From a checkpoint of a small transformer trained on Wikipedia.
Size: 14 layers, width 128, 4 heads of 32, MLP 512 GeGLU, vocabulary 1024.
Architecture: RMSNorm before each block, rotary positions, tied embeddings.
Training: a variant of SOAP for these matrices, 274M tokens.
Each number is 128 + 24 x the weight over its row's rms, rounded and kept within 0 to 255. Layers, rows and columns count from 0. The size above them is the row's rms in percent of the matrix's.

# layer 10 attention value, 128x128, rms 0.134, rows 36-60, columns 64-127
size [ 89 103 111 110 100  90  97  94 105  95  89  97 111 125 116 106  95  96  85  95  98  87 105  98 104]
[[112  97 107 136 115 142 150 103 130 111 152 163 111 120 120 166 127 179 124 121 126 188 142 158 152  72 141  85 115 138 116 134 109 149 147 136 124  98 133 113 153  94 108 128 131 113  89 160 131 113 161 130 176 103 150 144 156 186 100 114 112  99 106 169]
 [114 118 109 163 126 136 146 148 112  97 137 120 158 117 126 154 126 130 136 120 150 152 146 106 160 140 158 129 144 119 147 118 148 124 109  91 116 161  98 127 151 121 197 179 140 128 145 102 140 118 138 105 145 104 112 146  81 122 134 136 108  97 150 165]
 [101 105 152 143 140 111 109 132 129 138 160 128 127 103 135 100 141 123 112 143 150 113 151 173  99 104 145 123 161 123 137 118 147 149 118 155 162 110 129 101  95 145 114 164 152  90 118 118  96 100 122 144 121 131 133 127 143 126 113 112 160 122 184 137]
 [143 126 127 153 141 115 166 139 123 115 149 103 153 129 184 124 133 124 134 140 121 134 130 143 116 106  98 121 106 112  77  86 153 115 150 136 155 115 125 140 148 137 157 125 119  94 150  94 133 153 143 148 144 116 136 151 126  97 106 162 179 147 156 100]
 [122 108 145 114 105  93 143 109 115 122 126 146 138 104 154 120 114 151  65 121 120 110 106 138 119 169  61  81 119  65 136 108 112 166 157 142  84 129  98  94 158 116 112 147 100 144 118 136 132 102 110 141 130  98  76 132 121 139 158 157 123 140 129 124]
 [ 97 150 118  77 149 129 145 129 117 107 152 128 103 195 100 120 111 114 136 150 123 132  87 146 165 154 131 112 115 138 109 102 147 169 154 147 146 110  78 122 129 104 143 125 122  89 150 136 157 114 177 108 168 107 110 107  91 159 100 105 169 119 165 114]
 [168  88 123 117 134 138 134 165 105 143 133 144  81  96 151 123 163 134 130 107 169 127 123  92 121 118 100 128 123 129 140  93 132 145 136 181 168 124 123 151 122 168 143  88 137 103 110 110 136 189 125 126 161 141 125 126 129 127 138 123 129 140 110  92]
 [122  97 156  86 102 129 158 122 133 114 136 110 129 111 156 168 132 102 111  60 157 131 117  92 117 114 132 108 137 151 134 113 182 119 145  97  92 118 145 124 120 119 183 103 143 136  91 129  70 118 154 126 139 110 122 115 116 126 123 150 110 107 174  94]
 [120 118 123 176 172 132 131 112 150 120 134 101 124 131 170 143 137 131 114 131 130  96 153 123 188 129 144 171 153 172 132 142 149 150 149 124 145  93  94 135 153 114 145 137  91  96 157 137 124 129 132  89 132 119 161 117 158 129  56 113 151 137 157 131]
 [119 119  82 130 136 122 128 115 112 136 121 122 117 187 168 183 112 128 134 131  79 134 149  84 154 139 154 161 148 185 150 115 156 134 131 103 134  87 106 145 110 131 139 129 126 107 141 117 100 161 128 130 162 136 114 138 107 140 144 100 137 128 121  95]
 [115 154 121 134 135 128 130 179  78 124 103 125 109 143 107 155 101  96  78 129 150 166 136 156 146 126 132 124  93 136 164 181 164 123 150  96 154 167  81 168 133 153 136 121 148 146 135 120 129 106 146 149 111 160 142 120 133 134 139 113 165 134 111 135]
 [100 115  79 133 116 150 142 136 154 160 129 121 103 159 111 102 145 140 100 148 134 132 110 124 121 165 113 147 108 157 109 152 118 137 150 110 102 141 129 132 121 155 129  95 117 148 130 169 167 119 144 118 127 171 130 134 144 142 131 119 184 135 121  96]
 [128 127 109 151 129 135 142 124 125 144 166 138 146 148 151 155 149 121 124 123 114 178 109 151 151  86 126 157 185 123 122 103 120 153 127 127 168  92 126 158 113 123 130 139 113 113 143 140  90  74 123 141 135  85 149 161 163 132 130 147 148 126 163 129]
 [160 125 103 134 121 123  84 149 127 145 137 157 122 102 168 162 180 152  62 117 113 116 114 134 102 114 105 108  92 137  82 106 151 152 155 125 139  85 144 142 102 133 143 113 121 126 135  88 124 149 133 124 185 141 151 154 124  99 126 145 123  89 132 114]
 [118 115 147 164 118 133 111 144  92 131 170  89 128 143 120 150 130 143 128 146 162  95 137 123 142 116 133 108  97 128 139 139 152  95 132 145 101 146 107 126 138 183 167 127 120 126 127 125  95 128 103 119 168 129 139 141 124  99 129 137 121 155 128  79]
 [116 116 119 172 141 156 152 112 147 139 144 116 146 131 115 127 114  60 121 130  77 112 141  84 188 106 172 116 155 157 129  95 135 137 120 142 155 105 137 136 108 125 100 137 147 122 119 132 109 103 117 123 117 113 150 112 124 139 134  76 168  88 130 141]
 [150 116 181 124 110 106 105 141 136 181 114 110 128 149 114 145 121 157 133 132 134 111 139 136 138 205 139 130 119 127 154 196 135 136 152 188  86 112 139 135 145 163 172 141 155 116 106  81 155 183 146  97 124 161  95  99 114 144 125 119 101 133 155 150]
 [142 114 166 144 140 128 157 118  92 125 157 147 114 107 161 157 129 146 106 139 151 139 128 161 101 138 149 157 167 152 157 119  94 103 136 133 117 155 118  86 108 124 125 138 139 139 103 116 140 132 165  94  82 101 161 160 125 115 111 119 158 113 120 180]
 [130 114  97 144 125  77 128 129 120 140 127 157  92 102 193 154 109 155 124  80 134 102 135 149 150  99 158 141 100 111 142 132 112 120  97  62  90 129 127  93 143 130 124  86 133 167 116 122 119 170 144 137  88 136 150 115 137  97 150  63 157 152 156 103]
 [ 95 137 119  78  86 105 145 115 130 142 138 134 131  76 114 123 131  90  88 141 161 186 114 114 103 186 125 142 144 118 128 157 131 118 158  60 150 114 182  98 123 155 133 148 116 135 150 150 106 132 182 145 128 110  95 155 122 138 127 149 133 153  92 118]
 [143 121 148  90 122 128 169 121  77 175 134 132 115 123 130 135 123 111 158 148 143  63 130 113 113 136 156 133 112 120 114 138 125 120 147  91 112 141 124 116 160 146 136 133 126 113 109 141 105 111 136 151 152 140 138 151 142 109 154 129 100 115 177 107]
 [127 104 152 124 101 110  75 110 139 104 113 141 144 124 103 150 122 122  96  93 108 161 125 115 149 141  80 117 134  76 142 137 122 148 176  89 129  92 121 108 162 125 132 137  74 128 107 145 143 123  99  98 110  88 109 131 138  94 104 121 147  84 140 117]
 [177 155 142 114  96 141 135 128 154 141 127 149 117 122 108  82 133 158  80 129 139 114 147 123 133 167 128 108 172 112 113 155 141 136 137 154  90 155 110  90 127 152 120 102  96 153  83 168 134 164  67 131 132 128  76 124 110 131 125 120 129 127 121 125]
 [109  89 159 129  99  85 108 118 167 152 154  74 139  75 153 120 156 111  89 132 161 160 114 106 165  93 151 127  97 120 119 144 127 138 141 146  87 110 135 123 116 104 142 120 122 127  70 147 111 127 141 126 132 106 117  90 177 132  94 126 131 122 131 122]
 [143 145 152 145 137 132 130 120 131 109 185  78 110 141 116 115 155 160 106 115 116 146 101 133 105 163 142 126 131 118 131 174 125 133 169 146 135 142 107 145 154 132 140 148 123 137 114  93 101  94 148 148  87 102 124 160 170 151 120 159  83 101 138 140]]
# layer 10 attention output (transposed), 128x128, rms 0.118, rows 36-59, columns 64-127
size [ 94 101 112 103  96  94  97  94 101  99  91  96 112 115 111 102  96  98  90  92  98  89 105  93]
[[171 142  98  93 150 112 147  72 153 106 154 162 128 158 129 158 130 136 100 128 120 184 144 169 125 117 127 140 105  97  90 104 108 173 105 134 130 140  97 105 127  81  84 153 113 126 128 119 117 105 121 157 126 122 156 133 129 160  79 147 138 140  66 136]
 [139 149 126 153 192 127 128 146  69 131 127 125 146 157 138 135 163 103 117 132 125 120 100 127 138 152 150 131 113 138  84  86 140  76  64 116 101 163 103  98 139 137 167 147 154 109 104 119 148 104 125 148 145 112 123 102 128 159 115 144 107 128 137 127]
 [106  52 160 152 121 139 159 135 156 151 179 177 132 122 155 108 104 114 131 113 153 130 135 153  94 142 149 115 137 126 160 128 117 144  84 113 125 113 142 130 117 139 123 109 113 133 154 121 107 136 104 128  85 122 119 132 145 119 104 104 141 106 109 138]
 [112 112 146 114 129 119  95 131 148 102 144 131 150 146 132 100 124 101 123 108 111 114 115 112 115  66  96 120 105 131 108  80 100 123 154 116 117 108 102 170 131 150 148  95 150 120 157 144 106 190  95 126  84 108 212 121 114 135 123 119 158 117 139 126]
 [129 163 117 111 152  81 109 146 113 133 153 143 163 118 135 128 135 152 115 122 144 139 108 106 122 149 126 112 153 151 146 112 136 113 167  98 140 148 140 131  63  97 124 160 145  75 147 118 123 134 150 143  88 125  85 177 114 103 128 128 145 146 107 189]
 [137 105 108 148 133 172  93 114  90 136 134 154  92 127 147 178 100  67 108 127 127 170 140 131 148 100 125 125 105  96 118 136 141 107 155 115  92 132  82 179 122 110 166 135 136 125 152 105 135 162 111 145 161 124 124 161 128 130 161 157 150 124 146 106]
 [ 96 155 118 119 122 109 130 146 142 148 132  89 106 126 121  94 149 117  94  68 122 124 155 132 113 107  98 144 134 124 146 145 156 121 154 139 110 123 112 142 147 127 119 127 145 188 100 168  86 146 139 145 113 189 156 126 101  92  92  87 142 157 104 137]
 [116  96 120 106 148  86 136 127 126 152  99  99 106 122 143 120 127 122 142 142 163 141 142  65 148  84 153 110 107 155 100 136 171 104 108 112 168 128  95 109 141  74 111 124 102 101 124 117 171 151 130 157 140 148 138 156 111 133  98 119 130 137 162 124]
 [132  61 134 147 154 143  91 146 143 116 124 117 111 124 136 170 117 113 134 159 167 139 134 131 111 115 124 145 103 131 136 140 119 147 134 168 137 110 125 117 157 112 114 126 156 157 129 127 114 116 115 118 116 130 176 159  96 148 138 138 137 146  99 100]
 [172 113 116 157 134 137 114 171 126 146 139 126 140 138 149 147 136 102  78 122 114 113 150 105 134 141 126  89 115 137 153 133 120 190 139 162 117 107  98  95 136 155  84  90 110 110 103 119  97 123 118 143 137 160 103 123  72 126 173 140 137 119 162 101]
 [102 103 122 118 141 142 156 148 140 115 107 145 134 135 126 127 171 117 145  99 164 164 127 143 123 127 125 101 111 116  84 163 138 122 128 184 176 107  97 144 111 159 122 105 102 166 141 118  80 133 129 149 149 111 148 116 132 168 150 119 154 133  94 108]
 [128 171 177 132 144 136  98 147 123 166 108 129 156  88 138 155 113 170 129 131 113 129 171 134  79 155 100 168 141 114 107 145 130 117 148 187 110 126 125 146  97 140 117  98 130 120 148  81 100 131 148 133 139 147  85 128 153 139  86 131 153 134 158 106]
 [136 111 160 123 136 112 136  93 118 135 140 137 116 146 127 138 152 135 152 128 143 177 164 161 147 116 107  99 154 114 131 113  71 114 155 191  93  86  77 138 125 118 136 134 123  83 156 127 139 132  98 141 137 166 166 128 169 106 145 148 120 104 114 140]
 [105 102 133 124 146 124 108 118 135 147 140 147 134 115 160 113 164  73  88 141 103 108 121 149 122 159  96  97 127 184 132 108  79 121 160 117 129 125 135 128 165 110 126 114 115 144 171 123 112 113 129  97 114 154 194 188 114 131 145 136 117  97 106 143]
 [182 133 164 153 130 127 101 158 159 110 137 120 161 172 145 157 130 130 135  91 124 143 121  98 132 132 111 161 128 197 129 115 129 114  70 129 120 173 110  83 140 122 160 139 122 131  97 141 118 138 113  95 147 124 127 154 168 155 110 136 117 130 153 110]
 [132 108 120 135 153 158 138 173 160 104 161 197 134  90 129  98  79 128 130 149 140 101 111 104 120 104 154 152 118 125 136 116 117 156 111 152  95 151 102 157 135 128 156 108 137 117 145 164 118 124 115 122 161 123 161 114  84 153 155 150 159 108 169 148]
 [165 151 135 137 109 119 149 142 134 174  88 155 142 179 133 152 113 168 136 140  99 138  81 156 145 120 120 120 131 149 154 112 142 131 144 138 136 138 131 141 149 100 151 106 104 113 111 102 141 120 131 167 122 128 121  82 105 103 112 132  65 101 155  88]
 [117 116 150 130 143 120 131 170 106 137 131  68  90 150 102 137 128 143 128 122 118 113 135 150 161 139 137 135 142 177 113 112  97 136 117 130 109  87  90 146 161 161 102 168 129 134 122  96 128 150  98 156  62  99 156 154 135 111 137  95 133 100 134 163]
 [148 127 130 141  90 108 118 111 139 140 126 108 125 103 155 100 164 120 114 145 104 141 117  97 121 162 181 124 145 101  70 150 118 118 147 151 138 150  82 118 147 134 124  96 188  89 140 154 118  81 105 145  86 137 123 149  99 167 139  66 130 138 157  94]
 [110 116 170 166 145 122 130 146  97 125 100  96 121  79 134 133 140 127 117 112 134 142 177 152 149 113 122 123 145 154 120 152 140 115 137 117  78  77 175 136 127 132 112 189 125  97  83  93 112 105 121 143 140 151 155 137  93 137 111 160 137 160 108 151]
 [ 88 151 138 143 126  80 133 144 136 131 116 142 127 160 125 113 149 134 103  90 127 151 151  91 139 203 155 157 151 149 118 104 143 104  74 102 159 135 113 125 162 120 118 117 120 129 121 120  75 128 113 136 141 152 143 118 142 116 120 142 105 105 161 124]
 [ 89 133 144 155 144 112  90 119 140 161 143 147 111 143 142 138 146 123 121 131 110 162  96 146 104  96 142 147 129 118 111 139 120 144 155 106 167 149 133 121 149  95 109  96 116 110 118 126 139 170  91 137  83 205 156 157 184 108 130 124 120 151  70 116]
 [145 186 145  91 109 113 129 117  84 120 137 123 138 128 141 147 119 133 113 127 139 104 103 116  79 139 148 151 146  82 122  99 134 125 156 100 105 175 127 112 116 123 148 135 108 138 123 134 110 116 134 122  97 152  94 114 137 113 143 120  91 145 133 150]
 [133 160 107  87 109 127 135 106 178 150 129  81 126 114 127 142 121 147 110 152 116 197  96 149 123 122 124 132 150 120 108 145 115 112 123 117 137 105 142 144 160  96 149 122 118 125 129 123 171 131 105 127  67 161 103 142 126 119  93 109 123 105  78 155]]